Part of a small language model's weights.
Architecture: LayerNorm before each block, learned positions.
Training: a variant of Muon for these matrices, 108M tokens, 6586 steps.
Each number is 128 + 24 x the weight over its row's rms, rounded and kept within 0 to 255. Layers, rows and columns count from 0. Numbers have three digits each. The size before them is the row's rms in percent of the matrix's.

# layer 7 MLP up, 512x128, rms 0.34, rows 0-108, columns 0-127
091:152128148139108097132128129165144105092131186107118133119101080132179150159093115121131123120144129124091141070140122098090135134092127141113173129105125135155134123131131138104133118123158120161133147112072119148156120129133129153146162144129135128137115073098178144145198102131132107139138155146079120138156159120129162121146123101130134198134115106115117134173117125120126166093133
100:155177144106131134136082095121104100113123167113163086110151126173127113126105102138147117138083108132118170105126112120165176124107155110145120150136156169114138194118113115139079136140142141122136119175148139106142144116164112110109079122094131117120084114128112138131161129117113130140167114149098083108087119157140146134144086122134111129119118178123133145148121155151088162126154
100:115141118114114129131161103146193163120134157108107118098161124124133121124141123141100117141117131158109125106116139137143139155105167105150126083155100141117078107158153123115140129143108125109115123095164066164142174100156142125134124127149129117139080106138107140116096147127089135124069168111146104155165154140145122113173142135145140091119115153112067133090130182161147116114142
099:167159130135193147157107144133120100129118164090098137098108148144144101149110156155145142127096140130134140094134114136123139153107155150140113100097131105115120136186129087103127173119169129145092141168120164109134146113103178145130136121082097080128126128129122129104159121115109145119130119095147105117098101100118147094103085165107145171109092153131136140133148172085146133130138
098:124130105113142103146158117115151113131067128138136118118160141168136127151145123102120136131130149151172097140108104167160108133101134077143150114104125177098099172134129119138107141091104124124145176167134092163139064115148115153147135140141092135108089083133143154151130111135096118152168095142094107130144151128129158100085124120135132121097122147132118157133070133139101143083130
106:150129128141130137142188144103161152139111141108086109140110132119130162134121089105106119109072133085146087172121101092118149160089153168126152107150183124169112121122127150150136117125124113146127146147158133133125107116097159171138082184161136121114178114128117132132132048143133100139123126139070152108112145108132118150128133152111148120143115111117112100130152128130144111111146
093:081060119156105112133159100147133152120187098155122128124116126137129123119140102161142111140129127090122132126143115114115156136116140180133120082105119159109168136123167120087100141158132116116141111152150134104141122128123128146086168099124141108158162084154169131140121071130151118130113136139135103131127085132146131187108116157122132093080161152156114138132115134168102120142084
108:132122149137127119133123137163090165124112160151118141129111131093150106113154137145108120148093171068158121113126139107155110123107102124130141126153130146129127136129172162137100126159132131127130120102159141146148131133156109171103056133097146093107178102173097130129073121114118132174166129148087129089124085173170148134104105102123133133126152117078109133142134149136102118154147
095:162086080172145146101129137136141123094147126124105119127108156101140110158124113136166137172120159144132117119140099143128147133127083127130152116155154135138144111172133118122107206136102126107083126150125142134125155127136138105120122191108151134106095127133113117136152108136149093130105120109082160113105090171115152128081117139155155170119149115144079104146160169130102129139167
105:105130110108091118111123118112115134147123167160163146117138142098167142112149101122152121118112126103107100113097134106131133142172125095099074152121112152114116138166117169137105126164122190145091173138114140103103118157111141143133144126159106106163121115125102142156113149165151109167099107088100114068160191120157128144119119147177118135122115120107110123138117097164112161114138
097:127099139122117138094107102131101104127130147145114131129117113171134126109114131122118142101195122135125104117157185079138131153094115104125116107123089142132133132187144136154092159080119137104130076147112102142090149133140124125112105133154087147125103119112141149151161117148125154119148139150124125138086154140156128174075142118130157156179127117122105127193123155136103152139081
103:168147130163149117117128163133124089089115162144128158110136149136143110125128130099129105130119100135165140098094107135157116079098099158176139113088134161167105132137107167132130151071152127098144119136145129151127159154100160127112137141123108113154143148091159141148175121103137101081139144149118107137113166120139109185125134109159129166117077120161131134139089137096125143125084
087:162152099146123109111119120139123153127132119127121147141089124112149137123139138130146134103149113127111125144117146130138134171139123121087189110178184155156159076160151147116120111158131111121135149138107108105151132152107101100114105157130118091119088156138154118158127144127102137115165128116126080148142177111128092106072137101085142115162108109121142118189099151136176154130082
102:114133096124085165077119149145136136117146154134082121105134125088114101134134106154105127098141153139121097080133135136153124134111166115117091127126122147114176116122120135166102119131164078150128146120090134148133145146162150159110142128178150166133117117167110084146096136157098125124150140147150114156146113115111121130154158115170138069108121131109089183128147115150111084106091
100:101143153108105119113157123112093139126132098157174142156145143143083096161108133112115122166139106128123119131131120120145148071105106148084141112125124139144093084137163097107107112088129151134135158148148088145138163143112132121090113152182107121126131160127140149116107119132089177085096081140158141147139112125123108160141075165121163130124125118104141115146093158156146143172116
106:075103156172089115155110143086133142144132103099101109114157118087157135088098129106107121152136126122146077161130147121151093142164131132142100145118143155143118121147128102142114107136132145104102152108145146096102127147174135132090125154112167121095132110119093105148143129149111157110156151140122124095067114101094146155123118122140103131123137176133083155136133195115167132134156
108:089181161098170105126128146122167140119117127119109136132136079109139084142124178100118126131171141107133134119149133110136138068134119134166168127140076122159103141136100104146160132110100123137156104114112082135143109094140136140121126163129119117168120129122145114141163113092115085111105123096109152180130099156110132160120114147111111149135160133135059115145173139111122099152131
106:092122114141125122190091151099127127137133142138120153094175109092126135153115148161149143193128161115123128138165125148144140149110108092164109123125112166180143140153132132095106133141143118096090149105135143116132070150107138072118165119113122079109121108165102123134125137164098091115116132134121148122103108124089131151153119100123125127111132079128133132128135098143127133118200
095:139126128105124103153092149137129124164133142149111130131136148104052123137133175155127144133130118169131100139121137125159159082111120128116101132151139139147140097121120138094111080176158168111112152136136154129175126163127163118128132128104132130129080109140109077159123140175095140107122134122109097184156137156085126141119125173125140105119122087094125119131088137138106159155081
102:102169115135164172057123114119080101100104093117116105126155131153146123168144116115130117118114109120138132170122120115127114127131138113145121085127154117125153144143117141096114124156132137110116149128105136141095124137087154100093097144126153151122163134149055109130200138113165120150164148080133134140127147121123180115100151165102144130129119133136132108148138082119154152165098
090:141102108132109114127102163129137143118117111158132109137125107161125169108122138176125135103165168136122126180125138159159120184153116137151130122146104117149115171124111164120108147163136110122121131135116128089136080125124124120147161137085130099132129117133131155178119130134136079102130165110144162157119105113117144063114112108156136137097058066126148106127142125107164111084123
095:089119139131119070133088129139128166129153152128137105155106130160174137108108160116123158160141126149102105162156142143157143183125127133173113103158122135171124133154103113083132139150142136151174149104124113145112118129121106179132169149102147101105127149130141132150085103125140117114131094165135093153134132141109102097091100137150094090145122177123120102135080127152112126107162
098:121120107103125107135116114127116127132133072140146136060178135162142167106172169147130155137115107101129109118149137095118149104101138112121142122142145144139125146157141094120129153100164133121156155117166121144107128105137102095127109090067157187143143118105164129153121107108089147102096091125104088173114110138115139136118134099158110098128130141148140166110161152136170160139109
098:113200187109137148107139124136084167144143159111126144101145105116183115107151148114122125115147157161139106118107091130087107174131122132127099134110121139129125117131145104110129118093140132107143141108088131135143087128160143111134145121142129114117138113090133085139137135091127057140123143125130138099131135134140098104126105153144137118148157069104075170171135173110113123158102
105:153118105122103121128117149116135124080120174097123103102147124122119121152120094121119145118118150131116103131135083111140141115141157144156138114102101152096106195136097089107116077122131114136173090145141119140096156102135129147092155088083137145110124115112149108110149163145125130171133140143166149147147183154196117139112143138141111126168157127163166095140111091132130156119110
092:123177154105127152165129101122189126149140126145175127086077126117137120151124120108140106122112126104118141177137145075111143101104119140116135113166125135120138152117117147134118156110126123115090126111153125162150129157131089095162099150177109095117165111158143129125110085079109152115164157166106136142112112136169122145119119103105097154074125099144156126168126091141122118103128
087:153124135137084103148107148137126160088172111118191132158118104129143174139162112139117107113116145143146133130126108140127141131108106101095120114137156140132110110153080107162095127140132172167168154096164113153177168137152137116130118096138144160172121125084134133123072127085145127145132104142141113081139118133146146101103158155147115083149101128152096140140108157149106105130114
108:137116155152093135129096120138123125123157157151116135097139145113143108107096129143125129098122149105107105122116155089133174079156160166165122157123141104102115162130112082166147158106160166125096106092101160125129130071115120133121145142117122158157151122159141102119068130143162140121119150108127157122160124103185139153119107126122140116125142130139139126089173138090067134140164
101:148118127152114145147079147127120116142136119112115192115131145124141168143172115137127082105143138094131094160155146086083098119138152140158116056140153097144129107133129108150149123107104113079115186109141120123110118099112141124120156141096158124155094132169137119124102121085109139119107178146160123133141148108105097153155135116135120132106150159109181130140118123173126119164120
093:137130111095090108089129152108117108158114125080121113143116138148143080122146132097132130140158146120116152094110156152175100119121131119150140151151063166151192138132107096139155107164145127100162179134155139108140097105143170176118107130077115133163094124123120156106136083115146108126120141157148142135124144131136068096150116139146148131094144138131098127104118112119153118116132
095:121112114119157148148143166108113116131096118112171126154136151146153121104169084117140077150177121096088163145146161125113120134091088106148165121137196139126108176138154152127136130135105165135125132104098112131153104138096119146102091129169104102103134176142129114077122130140122109070163162146125127137113133094122164137141151135156156096120129116112141111123117096146115107143132
090:147144106141162158137126120113158108117098110099161124142128141136151129122159190088141158116136140096113122159128142103115113095147137133094126135157196160111146109094148065122146125132138138149154130154117106143130094139085121117138141101175113094182115109133120147120140168146088114097122088149149144085146097125144130135085080114146150116132083097134116099140153100135118116126138
108:128144134101154107123123093136139124155111113105123146162094138156171073107141126158123135156148128102106095125137134177113106138071140120097142075137099126117135147112158131182105103102108173090095137137143103153140131153121150118116107153110113113096128145139139122088096104128155139111121115136103100102131118145096148068120175138118124148111159082159113143141099126129179136160155
097:149128164077147090087088131159083111128128117154138129105132145115101145125119117135067156152104143093108118165138162099144131164112180172130143097122122148115160135149125118131157102117149144104122125141161138130150100078127127146116126142139123134120141155148131107161105131148114094139134118109104120108118114167153160092141108148114167138152143156109169109069082116138102092160114
101:093129138118110139108144100120138185170156117111158137125131155151111146128156121117089099145146108093129149084116114143115126160085160124116092084124127121179136127124155105154140138106180119138167105157155115131075130107154112139088115103133126124168139099181109102114093099111141128132063101113108129167135137127119129122133157140112125130086147121146083121103107155118158128163130
095:140162113090148122171119140116171146148115103122071146169174139109151105151142101105113127150114111121122146183089165133146165103087135148139127111113139157132132100157137107105113100132120123115142104135154152114115144113130153117129107129106067114129147138132130090191134155089136136149126140134140106092114120143130113093053145122147132144090158166110096116113117152152156113118103
095:134146146092143149144146092112155131108144143116158141127146157111145124108147111174182151108119190189115127122124142137150139114158117135130165145109106121083102154116120105131133119142143137168134101140115140087083160100120128172137124147144135118069162126141095113068140146142104188151145122104120097120141125138108109068131093084101139149112123094127129139116112130134132101122127
100:113082137125149168154139112122130126142081110139121078179132148142143117155106133146073109124148131077121089144136155168100142143119129124180138146122114105132114118112125113127141102162095172118123105164157117121137117112118142095098155109117143131088115128127094132122105124144096145094178110171068099109115170167118134105147132127145132151122149141167096171118147130139149131097154
103:135116102094174126122104075130163114120138065108158106122107123109142108115107154130128128158100131107139130112125159118132122148119167134128152084163129111108121116161099135136108117126154125145129137187154165110198127114096102154074144140150183109128116122120086137143134118096086113159146157118141135146130167131184129142117152136119110118105111127074147157129149109105154118120117
106:132085122099158107086131108127112102100140133136111153140163107116131145117122150101086089139148150143161152149143140140148133123100133162068128141138129152135140141134135118126136152125132156143150089082155161165142092084111125120141111139109151146095105125168137166153071086144097072126117133136132113137113159075160156159140173083130158138142119138132093138123108153115153136118160
090:147128093122118158135175132103162186141107143157115149157146124102155125107138127138163126090113123069116144129094128131118116171107170141126165137178108143148122123164130143117125125091116118097151119156116124099123127114120157084136123149096173076124106151112104120154130072125143152078126128118139145110151123152118144130066107121131096116118141124083109139152125132086156143089142
101:146085108166110124144148143168136134103165162102140144141161130154144165110118135095166137089115105140083115163150084127128117103145156145122137121092110134123163116160150130143160120106145160101115149090148127120092066136129158168135113128137121132161137124057092140158082123148095145123143122111120127164148137119142142106130134133067145146127121115135113143125157147127084138162161
091:156117083123070127110118138089088114118142117144148133123120163155142105170130083146106133111102124093126116162149134102149101140143124199147112144095114108130152115148166138112119132102142082154161133142116132124085147142154151124104165148070119116145127123112142120134128168159112130131154120146119137089123110132150128090148102136155147121167161073101145155108160134129130159153173
100:115101141131101150138139073174142137094159111064078141169134124123135135136122103113168125133129131130116137125070153173109137121148125137101127150154178138110155142151104164146117127141137123166154075146135159151091132091127150157110101151116123120162118099116097146082164128145101160120138137134132135142109174133198127109125122123104150139151129104136124109104097118137122124122092
097:108115153106079176136130118144147126135208117146120158167071137106107127141172135140157139134115118116112115153126137157131136136133104097147094157137119113170159139117086110084105112091119146138087091122118164129138130142137149106118105125120136108176135128120056115136131099141121128129142095133141155148139125137142125105133124077132156150122177147135130150180098151129097120128164
097:122100132107093132177099166124147146113131182106096115119157124084170127087106115134136147124139158143118103078126129153132136135081127141143129120071185111124128143125123131110107134119187101133142151137107119170119122117182158147144108095144159141163105123140143092100126112138150173133123143118151098125141122144166138082154166128149149127148163078127119110113128146142113134164122
096:133087129125112074159182116123109141109111152142164140085105098146189075134123156145142143146108151139117159112129110159103123134123139126076134159095124113141112126141112157096133125134113142122125128188115092128197134125118140125123076138154107113121140128107117148169118118166120123101140092140120108115117168147161116129123138127101153105143118145147101134093146102136116171072107
102:127123111090072107131110134113096169161102125127147114232113133113116120158133161104133105116093135101141121152144132124105093137116138150069093121170128101142106129150092113103176127129128141136136117108148141108116125154148145113133119129146141140151126136135102120181140171111104138119136104118157092136113165147148101183113124103131098128107092105126130119126124144080168131143110
097:131145143114114108155122144136159175117149085116134125096137134111091122176165114158153137165139143155097126179099099094138128124125118143155141112142135120119152139119111144144116141155170095120167117071159126096121143133105123112120137145164139073119081089163103128125150112143165152173104131140129119126099067137103129167129142085107121112129117122150089176166126151139117127148128
100:139089138145121172108151125084128110117083117152106110095134116122114140138142137130122141172138105113127093131136143124131165112097118138112127118130100178126122097111119124150103125144100154136096090108148117121168102165177122078105122148156146113154156161200144110128140114118113140070135148190117125148150134140113127161153160125116141135083145149143094150147078125148107142135165
104:179104099168143166117156107102133084095138171129127136101133124134140155099137119126168128129109128106107147090178163107070090093129095106128100104116121137154141148150131125171125154140118089118144143131122174154129098129132130090141116158116144128118125098129138135131143124163104133097105128062178156130145110141188102129125096127134111141151117167157108140121140126099144108159132
105:109166104144140162152080071096116110146129110095121128133152124131142121120132173109120135116172154093132120151082138121143122080144106155128152111137110126146134111099148163145141182104161138124123140108109138118088154115106175128091116119151116112100178100101152114144129113162144142113131134142108113130140167176194118151115146112135132098115084131133137116173159135095133122111090
100:107135130142126174078119122134105141114095090130145098123163132128160091147174130123129156163123116145158123129121129090144075137117148162107125168099167100132129151148101128104102172147200123129113111128103175131120077117157096123129111126149155141142153117124127106168091104107149147095126101124182142144086135140161105129168134141119144119116160142137129101114124121099117142108161
091:127166112110140137169142107148132115139094152120135099160136142114116079138145079168160127103125116079094148136141197127094132157103097128116111135181177120144133118132159172161147083106075116130095140128115095132149134117123088120161136118119142118101150137123128106179116135151144116135125159126129121162121126142116091102117123088136130101126101099138128079111141123107083105142130
096:105149088141148110150075156099132087166148101145163112131091156118096111128135198167112121077173069129118106108158139116129156153101117146048154143135116141111114141154143136121113124106112088126127150163139124155152081144096111129128142147128123104115110098141119148145132118077143148106122101106149136137120114122120139152130142143108142121123128145119154164091151122100154139143128
096:161140132114113155103141152103131092097122102095145132088148113110146132101131149149087133050147118183157149112109175117144107121118161127120165121124138165134160171107129101141127096125139140110150160132130141090160187102115140162097139146156104082135088106093139114155135142151093104131117130129078124138169134113142146139125122114105141114125140155130154100137153126125177121135150
098:115179107111101096090103107163100144156114096154122068142169121107155112138150151125152141169075125086110119128096148085102104144139138135081131119141142112149110135149136093113155126106140114127108110162157134167143109116157125109121115120119153123169110107134119131123150187133143125102160142177118100114108126104116125173094105112139137141121131124128086077174115125107110131154128
105:123127155101123149133122111091118101125129143116136116080144175125118115139137133133136130100178093124140170104171106153124165107093122135164140117117125149145147114131128100165153139126096114167116131074141097182129086157117078122124156121133166112135129124126135138083130116154158165104143121144100128145076121135137145169127124138085150118076124102121131085118126155101103165098172
111:127141071143107104129131103087099142151127158135115101155155109105135110117136139107155106121132116132117124112105129136133102129164107138138141133075158125137129094152115142119077122094110106100101157138140099100115120144145171177135131156143122114123135122121134121088134084131139140106113097087150112090118113119189150155177130112155178126152119127156092106137166163104200111136151
102:111142107127171123103090122098102072165109143162126163113143137133145079131140106139107121132081127109146104103135108128130150117119151152132167155144105135065132087106157136134126119135104121161112110126125156150140127128153121161125114171150158168138119113127118098122118131107142093180137113134128132104138168166114066186122142083113136125158114119119119120097071143118097114144156
098:104089104172104131151165133138127118093152128153148157120069133113141169118104154089141144125120155088104102134142159154076153112138118158151131102104098156138082147142104137154124131109126115141137155126129123179128095113090146120154120112114111162123152132126129122051106157111163123124110125159095131130117149122131146134132139131119146122084118141137158136155124141176080122179090
103:128116106141149118129116096128139122095113127104166139147135134124170091107130182095158108093085150147125119179147109154124132129140140094090140145148118128095135145129099177128132123108110081151126113174125186095117108099143121109138117133110078099134146119117120152116161119118120106122113105156148119120166107168147121126104126177148129185164111153105102126137198149120143128148117
089:153136163118159117157140132119159145109132148106116154122121135146126101115146110138158146110141129169123122167126116105134124090095103139124092135107085129150073159190140124128115139062142141131072135139101137151135160069129146131121091119104131142106135139113169083167107132119131150171125132140132098086176140168125122124119143162155122123137098089165128118111115089137140107156152
092:108138127098125113134126158100136140077135114133124165124138158127102140118112144130159106121149152133125153105113088145151115149123120146168073152070090163112139138144099180164110164133128124092077150133117150130105184140125129104100132154125101096147157101130135128128117106121088165114168138145138122161107128180121137125124143170121113136159144147167143149150138179117154110082139
102:157102167115107104131112131112119087118113104170083145128166103105122107125096128135138100123101150095112101179101168132107126145174136089128123123090111143174100089153131168132132053147153144167136119131152165141106097131123123114103152154151099103084153135117131147109143142131145091126109133147159110094144131139133147112108117118129118123113173127136122159080142124131108141163165
093:106174134082151103138144104119123166131110114105154136107130154119120108151151086169084140163094123105088124096119114113135154149169108113102114128117142141137116166136118147135126109133168138116107164132119132086101106086132141104129137119144179173115183116100140096156182129094131123117106146121113083131113139129162119138093131129135092112111078143104085091096165128121141120123142
102:122077136102094166133168135164121108124139156117143113137144122110128085153110130134086119117138141101117132160108106115141126102079145149083180107140124135096106126108115141152143145107143145128073183113139149138133122141140160137086175094136129129149162076139149135168132104164136159129099106148109111119100088118117145125131166112117121129150129112185084118120148131153155104085118
102:120116094120134095091127116107141171128143143157145110121133141145172145143092126136136139127118190097125135162144164137116114106144157113154119121127140139113118145140100131134132142106168130176099149148156102138102059123102170183175139117129135172127112123097109134135113105089160112117154143104153094138139135139112146090096116102144138160100152083140145099140157171097112094106120
104:126125120087152119165105142126135114110156087084104124117142130103114136144086170093124135112113166080109155101125085136133134185194133148132155085105121132119112177138120129116116155120142128143127125113151145151145116156106106108117119087112141123083110141187119152136075104106115130157132101141103126149176121151151098112128091137099146092120150144126125153093125151101135121159143
103:148129090126151154171162093146121099137111113127096175082117128137156116110091078123117126084126128118145112121143126137146090062119133116140123133151103132116149099153076120127109144161148115150133090163079120172134159130137145128103106142126108144134124134155144101170150162083126122117109136140155096112089190139112146127140085139133131146107160158139161099107102111143135117126148
090:126147143128098107111164100109143148155124128098129116109124093128152126144160126132177114118151131122148106133140137169138189122160182171126147075124113099115150107127154164132136078135068138109096146100119106151136153144090140094101107111094109110140104124145113098137113096114119138127114162118134127121115130149093120094130098169137178093109118099072113122099085151126129141117118
100:155162129116108129127141144094081148121155159107133147133117149124154130156112096188094136095124119111150120117123140167133123129122098140143106119158171149139090131159144123158126152123134158109069129077146115167105105134146120125108179117149101148148108126142098113135134123098109167129122123080172176148096171104176109099121105126113151138099144135128119120134135091105170086122139
098:083121131143148111126153159114152085091072155128122127095135118139157124144093116152118146123127152125120105138156108163083134097151107126100146109107141138152099141125148148129098157128129132086092124200092131097130128150124154051122110121134152159108132134139115123134117173109078130132127131142116179102138160148152147108131091123103170102145108115126142124134117079132121138174139
098:126114131145116114174126151115136090101124121148174150132112143149100122122125175106119102143113106152161098085125087128135142121104099097144187106171135142135131138127117143127155164153125139113074151125150164153128158137089087145118099124155152140131146117123112153137076148120164125126099172104164132121138095133146103107074187111092161129130102119111119143090102137116158141132119
099:106112110102077096123136115109118165098202129139158122145130128137164078114125094121143130096201154131144146119132123100146125103116125093131141102158131141128123119128117150129135160119145112134140135153105101123110166141180126161119172129166122123105170097170150158130113135052096131105140132121138138111135106110131121139139150082137119112160116121087090130137156149104150104115134
100:170135122103072130148148094141126157165113124139151135115133127119148151114117124142147128142117116130129115134127104092124135166092141112121167162113194115095129098127106121101149092132123123138140157121174135096090173111144136131114106139147128170085183137132147154130163146137110099156140109172141139108102141130094110127096089122104148078133148133148101117116126111068106067135115
098:133100097134117154091160150127145156124173168119106141098155105120103110126149159116088146104102154177115138128118135128111126127142142119113122132125141129134134128110104082126128178120166100128080117165165120115168114144066153137118129149142143123116167088136163138129123177174125114100135079150135137108123140130103083120099099101158119115115126178095135093120138147092128086112118
091:164131070118120100141128111126147171113122139143101114113142117124107095167126126111161123116151076113132113089146118174130115130139147134127080116089150101136191133145127150133162134138130120142125154107146066166136125127133112102101134131142079137110088101141120149125119127165176130142125151122108092126162140136099164159148144112135113108162139165194152085141105095133147136134117
096:129147123104146158107090103132113131133123104085102152149141113137105133139084127091108149152111146110107103140132117135103132180137150130151169138135103128119130106144131144126097168135136090137091134149153157147103159135157151119112152124122152140178136150143119097148164126136114085129147156135117144102146117136158085148168068108086158146118096152075181066145106102121138135135150
112:112103125140140132132138146139147097144119110179114115144118098124138133152080139098160153168149132155133068113157092129124072059122104148125151133118118158142110146136154109128124123111131166129136111131121123142110189148089136133146158140099117139081114135137188137102156127139154134101169160152120122141074139154120111159096165118105133110126123125146117109155128113096087087124135
106:096116161130122106119117103112149165120066120135121130145153094109113130124115141071108134190137118123142118083123155126079116106118100139050132171152089145135122161136126144132139157147114164104134108092111158101139137110166124108101165155096135135130105110122129099148112123113118144131131087117139159128124150153133124125122173165127139161115144166148096119176143091112137124165139
105:119135145176129122157114142146115108142083111108130147084161119169168108141091143140104118149095138121132100128129134167109179087163144109125126137119104118108180096142137095120116148134133134091112077109094100098132152147153174139115130083117157143170121134144127096124097115126084138147153090148125095145140141126198104116146141129133136103131109099174141089139113143117134109121117
110:105114085119118110085125190099129135165172091117148145111118103117146139141131129121149109112089079134120094146137099161141129174131122080106131126171165126148101121114155128136085135153160133132142133115091061156115119104153126107151124110148133093110117140131073099114118138113138133106152087150102129113130110162164136134148107136146134109143135115156160111159128162101174137160113
105:147141134142140131165082158124111116154110145183179079117145145110116105149150109123109132174095143093143094097135116110152121143129134139121135129134099172142155136181130113116128104125170143140155118135128134067131122091121115109132146136140108063149113152107101127088138120106098124167129114125124154104110118097118119179148141151100154132095133077172131116109129102104164162124128
094:118149092091140132137141098152126091137099136178137145095150117138156154136125141147135116111171141147089160104105130119141119135085154166110114138114131172159126088138125126109130154130147174118134124146102123143121152144131152159124138081152150134070149090123128154101123152106151080062158134108159149164153137111158083088118148147147123127127113162096103147146152156098145111145119
102:109086142135115146136075126121131155104142114128116128101122141075148086131118107123142110177130164118149145131123112096185149127098121111160101122146123143127098128158110156166115125108142177120159103095115120144131095114133160078140103128134153099106189142131162135122086132143163137100122114146098113149143108119129132147156102148103119096105173155166152162117128127069105119159128
097:155107183157158155157107117131143130124113122129163157139133148135138163110158151136154141137115125147129083101129151171137133125129088161160113128151090103112158184110119137130093141105107162128066175093154148152116123136125138122139114100153138099103165134134130117109115167077137101117149153144111124125092095075120117109119116123095142089103163139131086145123138137104143108092152
096:103120108151128126108109092125101130128124128152137126097148107084171158139130117092146139124121152120138142166169131155126091165146128138166156153094106104117140099106127131150076128140184115106101119113147115129120067124109099122171146148140124123128137109124125125105122117145157101102129116182105107117077148186126095101095105130157146117144135172108173140119164150125142120078149
102:183139110120138131175103131120139122111148126117141136132131160105120050133138136120142119108118120130126112150151156133147138143092092122143149083129173159162084123108090124136164148129129075098145151088128147134101111140123125169173152104132157145102094127134135089156093144147152185157134142136160120122127123138139150114131127151157148157127117116152103134153112121129080140161068
098:200194099113153155156143112119155113122156112106111153123117101125144144087136151166117097168155108151132110196083122120100103140152133129130118096114105107111149142124142201117124121172128127141109140115147135148093146121122122100099167118109123115151105092104103130157175154119150148132166131110104108143142154087107108119140132123133141139100143153135131092120127115156150138111118
106:129143128123113147088096141136112124126104135127090134129156152143149134138160134079147084134136108119131134096111147158150092098121117140170158118141162129087129119147109170153116096200093148096142177121134100097156131145119156129150129119110134121110134127137124088138135114110126130127113120142141109150151099128132096118103121100172167124107141141084133134093212125159165099112084
103:129147165095154144123181090130124146147113141101146118079130142182109127123121128131107095119161103117094118079142054081114132119127140109116150143125116123122146125113133120122147093119123105145145135140127166085119089132101180141121113156139162133155149148133095128158120067122180139129070141110115123160127134131118123168088128125156132103116136147143162110124114160101146148138160
094:145137117079156097154128111126123141128156089148108133096092128090088106109122130129173120140130127115110148149108151141123185177095134132101133105138104121148152107134139183127130121129117114141058130080152137136136150150165134123187132146122112100156100119105111132171171134117131135122126131092134113102104147132083140113107138138149157189147146156140094130164149142105133117131169
107:174111052119112156129141130115085141118126109152147119104135102134147136155129123125140137129145116124128125136128151087136149091121171139136127052204133144176117177151126121152180146144128103156123136125114096119080126130163130107112104115104141131110117110124101133124176107136173104122111151111148147135103130128181142133134105116139139105124151087165136109133092094111124133151115
098:126118102118137113155114082105098085167136120096096106180135132138103118070161109130165116116111112117103113107110098144155135132161091168142116118119131146150152142130112110110075095130109117100118108139151173122150134158168149126133134162091129123097100108153093103118098130130123119135114125147085129154107097154198123134110113143085138146170122152136095121120122110116087140110096
092:134097153146140133145099104146154091144117137155158127112151145120109113148121129126154098137146164136108114137113112162154113098144128125094145092143139116132132131118106076131131144123123156170132120071111145134149189107085108162172117073159177090104114135158111103139127094129118058166105145147110117103139157136120113137164092116126122089094101107110133155144139135122124129160096
099:127149125083154137103079141145162120145102127112109149137119142109114118135172136141118143119138113105127103115110135159118130119142147135103123081145132151117121115146133115082098090180081150092135137145132093162108146117086188116112137116132167166143144082131150168165125088132120121095145094169158110157145133128170127136128147060134107121109100116094101098122152129146137139156142
091:182134131135162145102108137073119150140069140110110118118166151093151144136114113116098115089152146127124133116111158138115099131152128105157119141164088123119120110146120108099116195137112121119104142111136187132144121126131138157097150138073143104131084102157127185116112152133131150096104158129106092156174118099145108131122122145105128104109115120118163110122140133127121094072150
104:119113106150172144108148125112135064128096141171148138139154141144116110128144144193149105136120132156124117158131125156131088115158121154145144103082109128120156129165132152121088128155172142107135086107072152138137138113093132128113086164124125144136154174133119109140107134096159131141159115136116129134106072125118121066112162136114129144102128118085158167133111135106135157112094
092:104102119123109115119107133155130149162136151120150157148140114121157141162131075110119102146136122135093151131148089105147113169093159128156171132149165065123159058158123135151142125143145149115154111093109120120129082123149114148156159108128132098117153107130130109110136122174129137092153081083096098115120159105133070123118144123136140162116102107121163139133146092150144112109114
101:118132147146139155100100161135112138084108110149121143151121124150154128112099112130101114128138165137179103112110102123094108146128146119092143153126066139105125141148135102092116141137117120124094153072132101104075125100134160115124166122168160088162159112109125155068126138132124148141152095152123149133120136129128123143187111100084152115127140127142127111170146173093104158157144
105:083114153129138158129110128110138172146140145152158113065136117156157139148152161138139111135117133116098134112091130088154125153106102138112162086127153164081167139147097130120135144115150118125127171132139103125148098112114083116103079140133063118116113122132112177087152162149122107149081112111097141122128115134122146122116102168154122157142132175150124116090079145130121143126133
096:095134153137125093157107121151142119115134170106104146112145153137130100141107161106085137130180129115117137124153125108138152093110128116131156119124147139104152117159121162131153138116116148130066111108135124094170137129100161134154160179128128099111140118121116151105091124164097089123134132109124137069070129171166102095139166098153128132166137177126128140126123076114129109112088
103:103135157116130105140128118149129125119133147128115117062153085098109095143115134164151144149112147117131126191121089084113116152116098115104162097093131130147148122129138178146124141140155125110113135143127115158123090085120138168117114175145168117199064129153102115150122102108159111118093135107107134135117116129114146143147151123134129104098152107124098138156104165136134181135139
087:169108157145125125135127140167102164158126149109183116141126128117168125115141112165127109107114147142153172130155170140119160156150107134104145119147125080129082159137114119115127117153127083168170148117154150115174128105118171129136124145073107131127136092113089122117178103122148145142138121161125136093075089121121103128123077108126126107155126123104116156148097166108126137132151
102:127133135133095069160121137105150135142147138133143121151120094137138142134139118147113114138166082171093109126147101138148092146096098136106153101107118146118076107132135137127103135100194172124157162138128141081134136080145113163124138081103171106133151150116110120163099098146115145190109082115149123136111115152125091126105177160132145112132131114127135141145099163116135121108131
096:116100083092167149115144151124156130114121115088133131166138156111141105173097113123106114125144131114105104121161081126125150142119137156118162125122160149116092143124101104143144154087140070145108137081111128115080124145128119183105103135102116097162110185130166129084116113148084143130110170132127116176131144121153145093103119142115155149139125135160154140168119107148121149125142
106:141150170099138150142131100129106134132134110114108152092136132179111081174136205118135128163121120105124112114160138107161084122130142136140126184144142107074174104117094129162169116155167154111116156115067123142128113131131120168118139150124105140082140124119129110145118079101119140113129136115130098125190126128112139133126127117133142119131144115154126128106143099107113103117178
101:086119120190109106112121137132149128144145108079114159096156157116110129148104131114124129125097119112101120139119121080073101135089141138120140184108130136101144095096131119126080094143140101099143158137167099159105131142129147119099138158164143127143122146139125111147131150150086082140122133109167082125056135111166092127124091116106134128108114161140150153129123170134135132124135